python train.py --init_std_up=0.0266 --decay_shape="linear" --doc_mask=true
Each number is 128 + 24 x the weight over its row's rms, rounded and kept within 0 to 255. Layers, rows and columns count from 0. Numbers have three digits each. The size before them is the row's rms in percent of the matrix's.

# layer 2 MLP up, 896x448, rms 0.0966, rows 186-248, columns 112-223
104:113105082191129125122103139131110104140118136091126083088144189139145127164107093099134070131130119128138104153099128170149150115133157071123122109099124106110143170112109137097086128110135119103111124123129144081175109104164073056105114107097104132097111131136093121129083148153108149127155124146137146113127130107130099092109116149147
104:126166160134135123133147106118111126145134111099101149156110118146132135193176131097107088192179188144117148098130167157134124125107127103130133112176074104144107134113126103097175117114136104105143150106114143114108120087160131138149100103165135136115128119111139099139118127130111143133104145145178138147135104102080176139137159156138
096:090127163110081141129090120124146134148127089111112094147106107118133080135093144122121137096103121154087133115102127140143143149100128106108141111145127077104147118142124105114144156118080100113160137124101133136122118129142131181161108178096121114096101125149159115156097109114120141136118142093191131121104116147136087115120163138137
092:113172154107103154107120145119132137129093094150130106125129096146132114102147133119172135137129142138103100101194142125101115136136105092117157136091136154133153092121129149106114123126068144132088105120132112120092134160102110133109141147160122070142142083110125119092142104118148107119145119103093118098133174162107167131143136155137
100:107122100131140078172094099143105145111118136193111096098149130088137154140164157174128134164088126119126103189138116084102106103116127093148121088186101118146159119115173095134157123139150138151084105168135108116112170119144105132133159126144129126119111128121098134102134157126121131088073098113124129103104126142137136109169069122126
082:123148119147140086105122109141166101115073116117125183185107164112097128093149125115138147108115154136127122103144143088135136165120120117087172143127176158099161101129131141105099120135124144134137142121168131142112109078136161172127103134129136162137117149122118139088114085123093095119094117128108107128098113134147144123107095148118
088:125159148105181129104123103101075113124151144126134110121139145147112103168130152083123097136157120132084100107105115120115114089141171132151115133158150102108129135125150144137101089099109177132127149115144114115145107117113127113126159130097094116162137097100100087152126105146109074151096085128092104116114103118142087129109099131118
101:096103171126124077072119111107159119148099103109088116154170112154123136120085113194088113112114150132131128136091128141126138129140099109111140136112206095114111058073151100142142121144091122120109150105089147123162103126173133106133098102140212146110157149136129124134152114145099136172122146090158122161064143152083116153107158141164
087:114063146122110145115153092118141163117160130098157117140131126132131166174088152129100109152154120134120153136092113131103127119127108136082109105116132095168129123145135115136139087127164150099119138120158078111090129159126120111113115104129144102099088152100126077150143113087144128143133096144121121115147161129130119136074103136140
115:118089080126075128120153167133137128114148124113147127136105119124118146151122140156128149090126110101134155089092132119126123159120148147160130129159127142125141122144105121112097121131131118174182119062079144130092104120122136145130130097127138108120139084128107140100117081134129140148107148082089140122131134148141130088165175113126
100:030091129154159133134117143130142138103114127089143130124156110098109160152081152161139152144164072113103103123108114095187104149131102138124109157140143136151126108133117090116168113111140152148117157104112118158096109111088142150106129114160117150156116145116096137158131112114126120107122147125091072122129146138129112091119129082086
098:134108136113137119149137115124124136178161119160137154128144137146108155110127127131148123115150114075159121125071128122134116139087121137118164108086158108094147125154137134071131151153122160133142093144182110121141142113138141158170166154126094115129138144123161151123150131133126117135107143135087131125155135122129111061181127161104
110:145078129121105142128096115100117116140098112111119147141087082105143116108136114152155107094119140121103152112134129141146097179106135150142123164085115151123136177153140140082126167117127154125170114114097145092107094124133118158136127132148104109139132165133131112147116102119104135146150145115153167131097111146123108133096127103109
081:137129082167125129110138159113117137088127159104169140121121092114066138105126142157114138187127144119128119160121085167151112117121106151085142136103106128173094124157123095140116134119120116132176140094145100146140147121164125119097093128112119142144133144155118124129097155176112140116167106152122123140112088137173151149105100151131
093:134156096128151143097124117115128102119114168135118132133128085141153102152137160135128093151141125142113100086119105163144118111115142100137112148140141144169149133141137194119094117130100096115102138135096183100119163112093111133117128121138146118137129126097131118094116139150088133121123123158143128174148160160122100156129124117147
100:126150166121091103125140105127125111138109102111142177162155108100108144123141078086122138102147134109124101131132084074157153106076216133088117119105092140143111142119148125135161094129119100092110124159098146123104130088139086085161139137195137130089056082114133114124127113130102157158111127156125170130140085143139113180129082105123
104:115128121118088159154116162101105131130143098148106124114120143170091082123164116154131133142123132126141158106092110120171124066154173112156137138140124159143090102079155157075134164125131111113128133132131131079161119124107135121106113122123103139088154128120121099157114120122118152143103130138118137136133129121119127146159115120170
100:109163119105091140096150107089106113171103095138135130149118112110112103120137090137133149147122090139082137105147168161146118113089121108137137148112129131137141111122123105134159111149112124159123138123126133127124108132120091085141128129114140133119095122149146105087135049113120123116132109119136091118159121132125123082129126137107
090:103106112125146097145065093130099129140087152143149127103107128123103098139142110105136136115156117127130116155107147149138149130155148129143132091157100130135137122125152108104162110124139113093136134125091146077129127130149111150132119103143124107107103135117120143174124134111129091127154113164104098135105107159152153126135139158132
125:098084131127132153147143101097136138103166084112100101110121078107107149110125166179103150115140096130116084123193134144108093130179138092138149151060110144128115130125157134135112131099086172133104110150157071131151109111118131141104119095122137115126155157142136147145116140132151128088130097125129107110141124150135116102119102145128
099:113124160120115126144116123129103153160127154107098140110097126135141157126119121187102149132171152153138123079113119149126124106125111118097099100115112094080087107097126134145123090160092195102178133135138104113153161135131162120128151137083102151143153096151144116113121199146141120093128149132152139110117139136147139138115126127094
099:142094134152171122116127118120081126099157138129116144115155161150121119129125130152107101154108161151118111127103119102157117120142146070153140149145129147126171138119134107073117132145123137158130112155093143116123111123127132136136080118135111163121145123166090146117102116132125092120137113107147081116117077160100144170119126103134
104:151127156116159113168162112113081103116125129117124153126118087133110106090128116114107124178145129131098134189140131126132104119137157089127136129128131103131144114183116117113159114092114099121115094108122113128094088140138141072129105137145142145179114120170124101129104155124068106151109098142126127152136116189148116111104138133125
103:116079180162135152159179182152126108108063100116150103089104148134125131120122097080099104100132099115154190145136135139167071126144147144141099125107121137134106124115078130140128126106154176132149118137128128143113119100111092143115123134131127139129136109135148146138166122086136172149116135124132149134162106105166122141108153069158
112:096098129119117118164153140122155116067130139167173154171133073154125165128121138109146169117155120124109127158120140139112121147115104143104134097153112134132136137102082097134179125141140112151144112111152128084090111153095090157121113106164113147135131112153141150092099137111153132130106140108106105132170130133135121096172142085146
094:109128141118117091136132130134089155131120122120115138136125128137077135180121089082111094118123073107117104118156154103104112126126142101090119132079118167108132132126134128129118119153142127119109144090121146147135140158133139076082098102148134173180089110141168150144162115092120108128131109094154127086163139120129152095111132151136
104:149176126120111128107129103137113107135115168123092093153112131096114183156115139127088132114125083155141143154125168089110117120145102149115123128103141116113116163098139116155141130147139126154135145111117134125141159153073161131119143099161152160118157140154122126165144137110072129127139138135122142095108151128107175130143153119108
097:137126127074136076136085101125108109143156104161163138118104122152129136151143108095086140130172117093127097155121109097138109091165153112171113145135138115182122098122119099156084148101109129130101143124091133148110154116173139122107164116111145112120113149174132159162109105121133123165117110156144127169144135131139115143118075102113
098:120195135106155127149087152125152186124118160142184102111141157158141136132134115096107101108132124138120145126137086145138146138117158174177126133115105062140168102136097096103121128137133134137105145131127108131149117142155135124139146104133105130140093128154125131110117134120109136105142136102154073098161126167110131108125150132108
104:071116158122166111133154061107129077130147124136155097156124180089142118165152159100086154111155081131124071147149098080098103143129126127131141154119077110126097104140126174118141119122110104147132132140112141157143113124121131110120129071179111124131087123141150135167126111140097114113146122148144111168151137120108142060122135119144
102:138148103149120090153121097117159117109109087122147136082135078106118133160129098124152123134121112133061111117137120112184106132159134113109109074112146149180126163113114146105164139140106099098114183115112134129123119099144144152095128132126136134115123131144099119107151088138134137163185100142123091117141165138146096113117133088128
106:134138140130117101117106124149118100144160120101148137129170129135146132089115157114089125156130093134128092122126112157147163136167118124131143085144116114119102111107139147128149151142129138134091089180149073114158145111148153132108142119125148105151114159126126146108135157159120159134116102139144133122133143143111087181098125146140
107:169120130131167133134138133191104097168117059130139137129148158135057168108132146147133119136109116103158120098098095121152142135181138113146139094105134117121118107176104125104141151091116108101134122137089163099147153085106130120124172122140127120125132130105122100138145110125132120133124171132116108098123097107178120133088084131122
100:134120114068135097137114152157165113133127120125116079125141147148125121113115125121143106161165134089125079155120139138145145106112122121111114121106150135182137136130117131123155127137134138148165147111138153146132159131143154137119099148162147120069086184115080109148147099130116071152085079176125141126132143115121139132107134091101
096:125150108102150108107100138117125144111155116162209136096113170103130128155103124130178103131143116134118154163117127131112116089138134163156158164128158134152121088095072125096156123120180091158175113161151147142125161078170136110093124097122152123160133110106123184106154127112123154132175146121125138125149133118147142128064125158099
090:121140118118126155166140100108114146107140116099150140150123119130119160122177150107091079127133091120144140144124125196145095163148114112124140139108135103108182142129146099108124131120119128137117106101166115139120153122191123148106106153143122090124092133107176110148088145124141089108125145122119142165114128106171135173173118124141
086:169100106111133134111164145139104154128166154119134149083151121130106094147180118165098150119098071119124108134145115109106147152126120101123079121094141108087085172160113112149133096135101136092129159126139124122134139123113112109143128144076127133147146145080132123136132150136109106147138092149141117145078093099141148141122158145111
084:144147127084127136135152135117119146115143130145123101124122121154108137094110093123130134125138135156145097102176110177160097110134113110113129114119127155125129077126096110119087155146055110142130124164121131141138164116108137177114130153161117140101115140100100170097122111112175154093113081099114119123110117101135151126134128084172
116:121127116124148135125109100076152147113102112162146138086179068095147142154137170111162116102137111106120190143188141118122110122141162105104113156109099140126121140107185158144141136135138124148161188117116122132111164126141122163173135171155167146143117185128143104124147118116146135123119161122140119110100134164121095150121104152122
093:132143114107135121138133119121141114097143119153123172130165107095121131163181157157133155155192150129128088122109119138100141132128141110063135137117141149179119136120112143168060106125158120129127116118113149151084153109123134084151134116113149116193088153148100141115107087120107100131139115133097159113131129154167159128094118127144
102:095101126116120145169132153097110117110177092111090158108134093105139106121127095148153122080136115150119140112091156137121120102128100137166148108161134151173088130111105117131097121125143113127142146146125110089147118106084129132128097124120127143145170166110117122140127125165100132108122176143113097089165098134144140136122155099145
104:120120175125161104134136149136105132169150135097113095076160144151105149149105107084089166138090115143167157113110050115139123110104141113137136119125126053155067134113111145127142110173172126097142141160128136091112158090093127092115098154117133101160118101136131122130131157130129150130125139155134145132079141138126128077133087119157
099:158089139139133111146192150119100101129139125119147145123136145124139135161150110096121156132113146142128103096116136099137119142085094150142157125123098081172108147121135188085095102102168159117163125097121120168148154107172123115106116161138065125097122127117118103109106104136107125157126130134145173141111122124143149132086116089086
103:130136097099147137130108107108137140132173143132129095161143150158115152132153149110195139120103137137108171126160139141166114150157142159110090112123125113083154151091107151097102151142156119120105136104119110101128145124145133164135140110143142116139129108123124103139103179129184169084086151125148136141157162116119135123094099094129
088:122122134107116095106182124148138110128085125115164177145142188116131128143069119101114123120101151169082116144131153163108124119114132148143172081152096136082110129117163148121124140124120117116106108169114099157147117171121179104097055113192143113128112120103111128080130118118127118138139147142120147114105130095105116091124125116109
094:157129126157138123112108117161141125071152122153125139122143119171120164148122141131100139165129131149145114114124126117158144126142096105149122128154130108141106165140132120122125096082126148126091096132103128110154151154104088166169129107107095133161154115129121064132121119142163133102183116148141140125111151191173147110125082141167
102:164136137119144110120142137103135095150132122161138096150118116125125121142097117107104143099143141110126154144121139136135119152114108121157125093108172112171140115114111123117149177121119085163081099192128068125128108145158113104126128109129146118129106135109139111121110133102129116149101123119155130144094177135060129139148085120131
102:139107157145163139113097133130133132112127108152130107144190050122125133149113118129119139132125115127131128103105116109113120130148124116101140092096118128129121182116134134106149178152112143135117167117160085143113110122079076158130110136135115149138129088143150091143146165139115140139110112145151184168086135089092110125145056178134
103:106115123153155110095143075134088105100145131115128137124122106117134168121107085114104151124146148131122106132160095186167104127132124104102097149123068183154138143181138091112144124102129164109131150130139180152091161116166087117073110143128158124139094154153148123103143100151129118135094128174105136134117142161142136151110111143137
104:110102142104126130147120176107150156102126107156140113132132113154102172093124094094151130176102092184148145139165120146119086168118088110142078171089108124137129151108153140116142115102119171135118092151121144156151114156161144099090141147159093114136157085124111132106185129158113131130144134105117115122153109117138103106170125147169
096:163109094082116151123162150081119095176139075105136119086167134079135132099129159135142129148133145155127145117176120110137130106136116119118117099131107157142168156137104147139128068097139113100132133183142163140145130137144114117116092113141119170145092115125093142130116106124147113152157148105161122119127127147113066166169166076118
106:161128130117159077152170104149118099165073121108120106132135103135130156201125131138134089111111122138092099152132107133084112121128149113141144116107141155134093132145128120143122146145082122072117137172123106111110110116123160156106104141164091114151116108170113124144099145137139104120103160138123172119114109101107107154072121140162
084:132121128095119129084103091105077109115099118137094166125141147095124084135142128123164137138143097125086175162104167147076138117103159159095191117144130153131143105157148126141113122145153148164100127126115162086150119123157093076096122136079090111172100176121112170160148158119158141150102157084098126130167132130168141125110169117146
079:123168129111114139196126115102152132165152059155123098160153162127117110124104164120147124118120097137133149115103146136095125087128154166137094133146138144132171145064136140169114128134137140121112107127124118116136112112125130121119110117122118127123138147115129092144116137136102124109095154125133109147110141128126135163122159143112
123:132108126107085100132132136109121085138152201133125146138136119114106167116158167114113131109131117098175156095143155121147111133144121143124163152111140146140107141101144127138138126099126095117088123147157153139143152126143192121113111153140160097101144094132159111140172112133145129119121165150115144141112159133135108156121108146127
095:142135088111117130152169130141139099124144129150153146087053179144142081141128162069162139146112144168189117143133162148140122143157109133126158115121119163113162120151114134145120074121154123151122171138118097159144106121120132106134109091114107086112130168135119113143120086135107113163134159149138118085163130105121138153157105108178
114:105086131111141115148096115130073142132119112126152105087158113118138119138160150168104105153156141146145129087113096132132129084144103121126093118117134125129080056114121079125150139142088113110120169137125107131137163086128128141158092125120097131155132118089123137132113131186117127149110156121093145115125136131101145138173096150159
100:149207121067168113155199127168119115154128134124133114120095130096133138131139131128155119121129158156135146082170089125117136128129153155134086103087138109137126128101128170133153122125111108137115138152072200142141101110143153129112090148099097120139096159141126146106173140134130121108145170162129103130112131152112138111077133126095
090:139136171150093130134137184171152129142111132135092129094107111116125127126085139091140099133135072183105147102159114133123137122116070101109140167164137129128130162092114171099128113102111149076097131118134100163140150122118163108106114128116132132137113077124087133115146097162103150111111109143182128092130156120124114124147115157137
096:181111153105147114134130143137119154083125126155107093148093157119119158124114104097137147119137127117132142122171173124134106115145105105171122126122111095147115144137143149118100122133133114113109125132203105130178100126142105102123096161106137176093108113139113177110091110183160127105175089112170159126107141099092145117131151143127
113:173118132158144135136125110166099120137146127081123139110171115109125110139143138097104115165154098128140130122137113140141108133130128157090146115134128168128123129116131111132132093150112142065116152100113119141123153110139158143150089143162110126133119136127204145127138147154121115195133139145132134112101109107121123114118122115143
102:138124107152073128134149113148161147110128106116124115154131118124126125136123081140096167141146110135195127145133093103125135084142154125068142145107148109118145132149108131091091139136156116141141144154168102117147131142130123181142136129147181113147115064144095139133146126130154157146107112174123126106119127133128122128107154154171
094:103108144110131169104138125112122085095144147142129106124108152140129122115104121109138112103107104151131164098133100150138091152103085130099163128152131115125138113130157118109147174178116112136132147136117104087121129110102093123109109142095119119104139139181058111102115147134087107154120115130092128111086098145119115118096123141101
# layer 2 MLP down (transposed), 896x448, rms 0.0658, rows 186-247, columns 112-223
102:064171138149119148132151126154160144129126176114113165087152178121093130168110109133128080120142130172091146150122155138115139140128144104122126118101114142135086130132137147111123116106167116116104140124122154100147123101150102104118095136090118113115078114141136112129110133194145116115143137134132161106181109113103121095117143155136
105:164143158139171194151133107132132114077149066129139145119080083123156140111137107128191123114079132131132136138115131173150154172130127176141121125128089133116145150126142130147104074151096123106136143120129105124169117118102094141142153103082138099180129134142131137109074153134166092165125115151137123115067116124130125164130148115108
098:101123155133091142136167117071096131130156121089097108082107143111157119121113155156131122116126099107126142180139141179157183108101122124115126150134120120103149171105120128131112120141102133139154161159088149115101150136154124131133146157134099174121127188164136193113131120122129121147162132111144151153140104097160156152121129148135
091:108127139125117123103141146158165113107118157145064123118117152096156124104130128118111121143126116146096139074147142150109180107141121136142137112159138104152121101171108163101086145102135153164175136174152130124117131177140130126183127155131145110153135133107148128117104143125128141140128086143133150130133135151140106136095090143102
104:146171106125129073112110123143153150160126143119116149122124161124116149139157167173151156097123106102158126157147162117138148138132086144152153113114124130124123151096124098104167118129120155195128153128141112103111168133108111140111152104152109108092097088140106165159141121100077146130133124156121110176113115086129088133133132135112
082:139163137135177150171165145169139180135088099124128120149115125129135133093179130126202146188122098128117100133145151105071157125109147099141145099094168121091171120130104126094125091111097155104148123133188150114112110139154110126137115103101129121145126157122115137146161069123126141088143095147126125145123127107114147126084115143131
090:124158102051132154126120097102108131154128154119117143143118171120129116166143154122133165116156113119131114140130160116117087174115141196110144163132149127106101153161128153159138140090126166124140102100117153131107108077137123092099146070146112105154143164121150125134138104106138149165121108122155104131118166135185105095109107163134
099:123123114116060138115135108121100105120129128127131071118098144119106099121112113163124134148056145169096130129077109192146064139125125166135190098156124125118162096088134126122137127115096081130140081126140112122109133156124140124151129132106142133110174118126079125167184125104123113174118153108117110138116105138134101130128154154120
094:133151150132161169118121108073154163131114124097098105166117126110103123153135130142104151147113121140138147117153147112138131108132109140103136120109098128150130155176135134122159118154121130156113130136140133104123111171125160163135130091147145148074152138105160122111164140134113097129118143135161115182140121115154187099133129168141
111:145127117118084157116127125106090146148174097136146150114102129162147082115160162168171109097144149152132119112114150145131105159175156091116120150093105117114126130132123162120094096122145125141131176105130111154106085109138128154073114087134128111118135168112127137100145168101121156124119119115093126110101111120153126135147120142133
098:158151127095111130128162139123160167117109153109142136143126142103138107096105128146138136133097153146169142122148163140117158100112120144187149107170160091110122066128126103128134132117148104122153099137125129124118135100105127144084157067176120161101135163137049126128076161111125125173146085120149106120152095093167131102168195095079
097:158100127147143110151113153127130136181156142144111130149089127151137161098117127122160111146153128087154123114109118135158144139099138144164180150104118143120136116138157128131142132129126129120149130115142143125150127110099145103144125117094129088110126130117150140157139130121128130155121121091122136125175129140125137139151076156176
103:141153110142138176144151126165118110121139116152119132102145117112125110089133119148159120155132127134090084150135132145113111128110132143152131152128073144123143134161142155097144165149120102067174170136137161092123111121170149132095110123073088158100155133103108148163122112118144145152144099136079163058126097109117109109101157140148
078:114144147149119118133138106144157176161104100113098104108168101114172117126108156143111128099075116135156118149148132129119122098082169131129111133119091117166089106126105147146127134088163132099145173131123142075136150130132100132087111130079123137124121127150081137141135118122088063129101128150126150138120126137137128160159119093111
096:137121128151130138106150145117146115133129197177151090133078093122126114108141140096144146110157133134154148118144103119156134170104124080129120163149151132151119130136156103096116116105094155128144111119127152124139129150112062163125134152194118071108116116103117119090142151180124139155167098082129126115121133105129124111108100107112
095:128127097146100109149133147157157145150139116094147133129119120119145142177125079146131114107132127121107143125118073111116133115113152167119151104128138158140125108101141174144153107121122116128149132122141167116168131139120096097173172161131110091123117124150135138111146165118122122154112146083130149103123126121104088131125095109160
104:137185138114138165151069063105129129099127134143153110113090119132135128120109147147146140131130141131080088115112080143140136118137139107126152131144146148116135132123138132093145116173088143124144117146112123124123118126169140138128108130062138138118152113151151129156157175136136079155113093053119187118139165106121136122141110103132
103:108171154160136176149137084135114139121146155129152168134142128135168134149133138152135156158149107110135159115137143110122148141133146119172158109118142096127129141113119118123151152121148105156146132120071123148102157114132166138114145122111126102155148135169136119144102173132137151145143098119143141116179125081139104137116108119114
084:120158146161165172152160094094074138129105145138153162091112139095076126107141096143123147120109125115140121130142106124175129078143092138089111085165143100135112115133164155151121166133123076116127128119139151145071114135104127127141105165084109129110120139098132114141145170128127094071088122081146092155118106083131120149087147116120
115:140125157135114146071169111103110131164115158124098162164122155142128139149140132131149149076092165153130065097100146187131158117158152143106114117118125129100128108148168113172065146123117120115123123095148147097133130115119128151148129110161123132160145126126133115160107134119121117133137070162118132109126118124092115119141127139138
104:160108126141083129143107097128114132128098131081139120108124092126126140134141141121101144169134163127124082132126112083130120155091150200141093127111129124111104077130146138166128088149103139145133123113150162155105091110121131113083134112097159131166133102118108144127140159114084142108102158121111118071143190119149071139138156137167
093:168123119118122162153119111133107136116117141136125064096107115116121134139134147071161106178098126129123123152078152142093080135092149105148109092151129107114115128146147092145141130118146152154143106098133130111126194111152121099112151148159130120163134152141095114124140141102146137122097132070165167102084152090117114139167114138129
106:170148121133122135177121152086103138117139104118116115140104156112105099129130112136064105103144119143126146156127142131150112119120181136166112114132124149115129130123106166166095093148140083167144141111144151149149110112147129134123139116173101107169143103136079141132109125091107103171160107143183156126115136160161132120161135146116
099:109135117126115111122116132134119137096131135148106113127132145064145115079104127139119166155139124085086108118080163140128092103117149152174104122097130117141057155167119090133137129096140142171091070132084115111134150140111091144112131122139151073144110131102118129196167137140135112101130080114092112141130168122185083130117123140163
122:168166152105152128131128132132158126169160108147146157141173164154138121139130119111115125139102154118118117109124159129156127119094141134144155092152111127133200086131118137146122108102181142122121173144117100115126151119132104133108118116136095172143103135072131072113098128097163130156139118145121165091130146140139099123123166148142
104:139146148105101118154109085127123167133100125128111125119131165143140095148151105134166124116105124125159138107118153119135117142138114122125143096144106116092153142107129134136065125133143135152143123082131080135149157157145117101097118101094130170137089122181112144125168160148121143143064113103144108083166133110135161098119103135166
102:124120138121144117133102119136129113125154107113118119129102118105115197115159131120106118118144126136144139111121100111136152107070120137149148094126076147133189144108137181124096122129108162174133170148105156129127163129150170114129143129126063103152160127119145131133116136122115151138084106114126153162123099119122160095126118120147
099:127080160094132133090096143108081110164160113129154153127125156159138129144142126082091131122150108100129121128125151143153113099132116173154109133144140115151137131143136105136136115132114144112142074123123145154116110099155138146161125114109154119149140112145102097103102124141139112149099153141165122169108171127130123084101092106084
093:093152091151107143121146133137122137114125153109114123102110153129119108098133149127084108102166112119145124121127096133147142149101093168087101139118137113124106105141168158124144143076115164116092161107116136108142124134114158130054083118127158097116146161121121126097097127146117114178104146125126100116140105136124140126131142132086
104:133117097089134138171149082149171112148159117133131138106134069128112104126172122157171132164157138090145175139113114136134187156136098127112085160150058139167120089131088165159118116103133105133119094156151104135122145093188117098156145145120119124119114169121161161142108130093111152135135124176140102103167126126127124043113101118141
103:099143140140150122118150036117140156129106163096159137121163097075162144154120108134101168102069101133115126123137145100119110133102110130085134118142145099133136100122145127093116163155106104102113141090050124112132112133133139125098120112146115090106131144124187059099151089126130097107130109111143121151135145127132093115137120104139
104:125152108135114154084125115111130121096137112064140149163140093155100166064140119158101110107095115155152115114100112122121150178150125149109141146146103128136112195092117145138128127105139124117158093127148123150178117099103123127096153121149118141117140081126096114089124133140166153152119133191144122111083153124114129146107147150159
109:176109150133170182132116126201076070124133109136137155097113106104105120130103136162156122131133115110137147140114142131101155148139135134158150111120094097141142123166127100118113153096132084127108109106090135114124142098109142132140154130113162135151157107106106150130117112151145100107148105129152132155146166078135088186125102153132
104:124141151112143167116122152134134119142121131115123110109124171127125129127107110132150161150159178092188113169152174119112114148117126147147117127126118061141090133126123110089073157118120108156147118135135151127133141112134114102180143122189186100082101156138139117149089137145156130150125115135159132121138124113127117144127170124066
099:144126106109163126100093140093141152105128141119111120124110083129106127110104094151117141130128133133094117133123118154148147144124128176120127114068175140119143157107124100102141127115146136159144178079148140098090171133105102080161145133129116119119123102154124154133113147146097139118148103113120116125105130098119094123153129139092
103:134113141157145156128117122137094098104147167082115107106110093145121075160123118101130113088134154136129124155148115120128080132127171131089141146107125143141154124124144155140162143109131113139116159127130122142131146127116137135075145120130117135129112105102148140158094097091117110117126130122149109127084137110124140164131194178142
081:150147135097128154138146141112133118070162138128131145116114109135104147176148139126129105127148121153106105113117141137176121158156132139116076143075135119131099136112139161121170112148109151145092099158098153135131115126103132119165155091089120135088143126138054166086139093143136136138106049147124135155088119130145134140143142099124
088:140142097094167123083136134141126148147109122119134132136149118117133100084127144125116120127127110166162113133169117141151118138145116135095141130149124152129141122103157089114103144125144098175107163115141130100144097106100118131117091132160128095137103106137082122126120159101132115141131096113138128093089116184138126128106121158125
112:138135109101107127142105109080102160074131098089147152122139089140125131168129097066120131164083119117155127140112137148152140086107113119139141097089137131132122136112164132084143142136127171132105118141149108156120113159121085107105134166119117162139139137122147139123146142122163142147141111168097147103111157154166108141122151123124
091:135171110154097110131124125118121138143149136148089092127136068166139134137120157121140149107125151090131119141113152156145175148144076117096136125138118137130130118133119125096099112123162157120106151104095129145168196096096148123157129117128093092114095147129150156106079085108129106122136131144124089118098118148167122099143133156160
102:097112149168138130157148138110133121109172161106140148075134140090105134155121148098114108100135107134088163128143136111110171123130106115118143113165100127128086089100129077146122105178155148146151164138073132123115129128144120118121149131128114171112158139095136109157125156151145130157117110118137156086156108170131099095122110096109
103:146138135125116148163089150136144125138096166107120116076104108163106131134125097126143136151157137127129199114117073116109110148122151111126111187118133108133096138109131097127092149134138093121120156145127117138106161060070145120121126107136150113168086111160160135146118145129142145114111142128107115135120152122139133065151096116149
096:111135093093131138110117114125152120118131174105142103123088132126147149092124130135138152154109138092134194125121136137116143124150103110146138163126082075126088136108087093125144190142111155108146135111114142136113117129154144141129161184124118141153190154117099148120052145152126160147153154096105140091121103140095109182139099118117
102:134136107135165115099182117129118141132164130113166058106155154148132143138131148135141086154141120154119169138111155104143102189099130154160129110130125123111142164096114138173135173132157137175160140127123137138156122124131061142102145103142120167155163101107126114141121147129156171132170121064144152133123127161107081129122109174148
083:152123133101127128168144124138155098112135123123153175158124128117132135116143121092093089130149175128161152161136073152186158126118114145108151135101102140128128112118140126112127122129120079089096112109127111145125073122102160117130153100162157118111119128070185100126173152155128149137138111117139144140089140107132120137069119108122
097:133155136089130096154132097160160101124115135140123123141129112130138148149103128119121139118108150119108114127091129147094132154099118124153123136129089125093121166164132126105128118108126118113141115126129158130169159133101131156166135175086118136127163131130174100123136124183160117119133174116144129139141171113172142113128088102148
095:130119181128181119134162118143158128145148130134131111137128137129131158159202138120114136125146088123143143151142134091135133146135152103146138114118135135156135129124105117167149167144136113165148104166136105154137096130137101094125152106098089125119149136122123118106145121090144085147110117120136100127151166107099127121154133134128
100:112117116096161144124137137142130114165122133117159115177172133050125132179104065140115104119120176136127134098152124117114092129108141138146158118130130126144110111164133146141098118128142106092177150109146140151113132114119100142139130142147151134119141120112123136145130107140160152133129133149151157154110123152155147115129088157118
107:139108138153126160089141173127111135119108140114147141116113126104127180135135098136117102104145164107121149144158133155137118135137111131074075108137144151141146154122125142123112130104151166141150167135147215135100125147165109140088135087117157131168059170134131131134090094147139147140105098135104107143147134133113108138126101180179
104:126108171110155100151120147120109126142142147138142159130147120098150163154129109148163079166143185148089125165164117170118113150107146122162120134106176107101112166144128124138158076142093128152123087130107143137119146119173162125078127159140132137129101096163143149158157096146108138163142110105100118101143065096137108125176108149146
096:134127135165118153132120131088094119143085144134143140124100108119138125046124142131102144103139137135111100187120104118097107149112082132095150099121083181116118135071123128116138113137075124149137142149144148141170102136144089180146106156171140131159070100122095162180143154133173171113130154113096094132121144141071062125200102122118
102:144118134154132096105170143142106114116140122126159106124117113117104139140106137101153129162109145138130083158121092138139125107107176141093148129134105137132110118078145142132126133085124100095122110094106119127138127158115124139126113143129135140160139154160146095123144135156117139158111114105129114184126083118172136104124127117111
093:078138122141126151091149166142125107104115133145113154119160145154147099137160152153145100137108094115099135122083173124094141141094093144124134150106125111141135127144167093135117139119152115145100173112136098156158163134118094153126153111125131128173082107136127184195124142132095132143105118100163164131158133106146144157139144142146
082:150119148107108105135169155138148129114154092154156126123131106138166124147122147109117119117148152149142129111130111138088113170132155118118107124126115111137118111109180118162116105127117097118128097157151128128099117144145123114177109143091118085141125148156116155132132128112149118118137154144121141113107120112141136098189162138143
120:151121103134156149118119108161062126137123153132147159123140139164092132128132140149108138131131134126156120129123159083113134133113105115087122129129142136118115120130128183117118103114150153122129117103136062137148154124170112070123114136127170097166159145134141130108122055132179092158121111105160152102133122152099110118099143134113
098:100118087153140130141161126100145126139123149142120150096103161121141115137114132131144123103123089140145128125147126149132125180108080096104137130112126163114130096145138128133087135112102129169138132156151116148119109117103191125130143123125159108116160156076088126117139119156119110117116138123130119096125138072127163146149072128132
104:115134147117126143133126175137113143153099184150153107135116136155156082159127136177101115116145135140139126145118136159096102133106151126124107113198138131093105128153163069123101146121108107145129144139131169128159108101110127138149149133135072136146102168140129148140123151162103145100149160132094181141088118135118125115147123140140
099:149104111131110101113061149146127078107117155141094108174139114171102138149149150115126155123149139133133141150132088128095142149130087202110132126149123104124096180083140139164162122087131106145100113091103144130125142115164101118094130109142105115117163121152107137075138103089118129141113171128137097146147158123148128133079114126152
089:153135115130144102085118094158165098110115089133156142154111139132157146100133149143173097103139102140135126135116078139151157156112130151130096133173117128107116147104082156073110118102124130116093124135125140136119152131144134138115143094138132140102153119161110156159129134145167082131113083167094123152164128123102164131121118134140
095:124114110111174073105144130141132103131095140140160166147121107119127168097166108127122119133116147140148156138141123163122090126136115111101126140117111120131159094112153139140135153121151129187115146120149149125155115146128128105146097159157117123113132120123088134143116149177112148159151112081173126135137132135116137123169104080140
107:140117087117113117109081105122068128120114118150137152118109138104088134170155105116090081117146073148128116122143131113107107166082131118136076139129122099137101112117192139154112146128145143134160117110153104113132151148129171140131131137151198110092123130093127151086150144150135175112110105162128150119114076119143146169126131182120
106:135131133135062144093149133117171111096104115146133185125108138093108139119122133096094152139134161109161126135157100104150120104135136111127143150100092167154113130122088103110113125142127104135173100174125106095134104163139152151084112112159120096138107109122140138153120102140167109116133117164103111076124135112113122171115132182181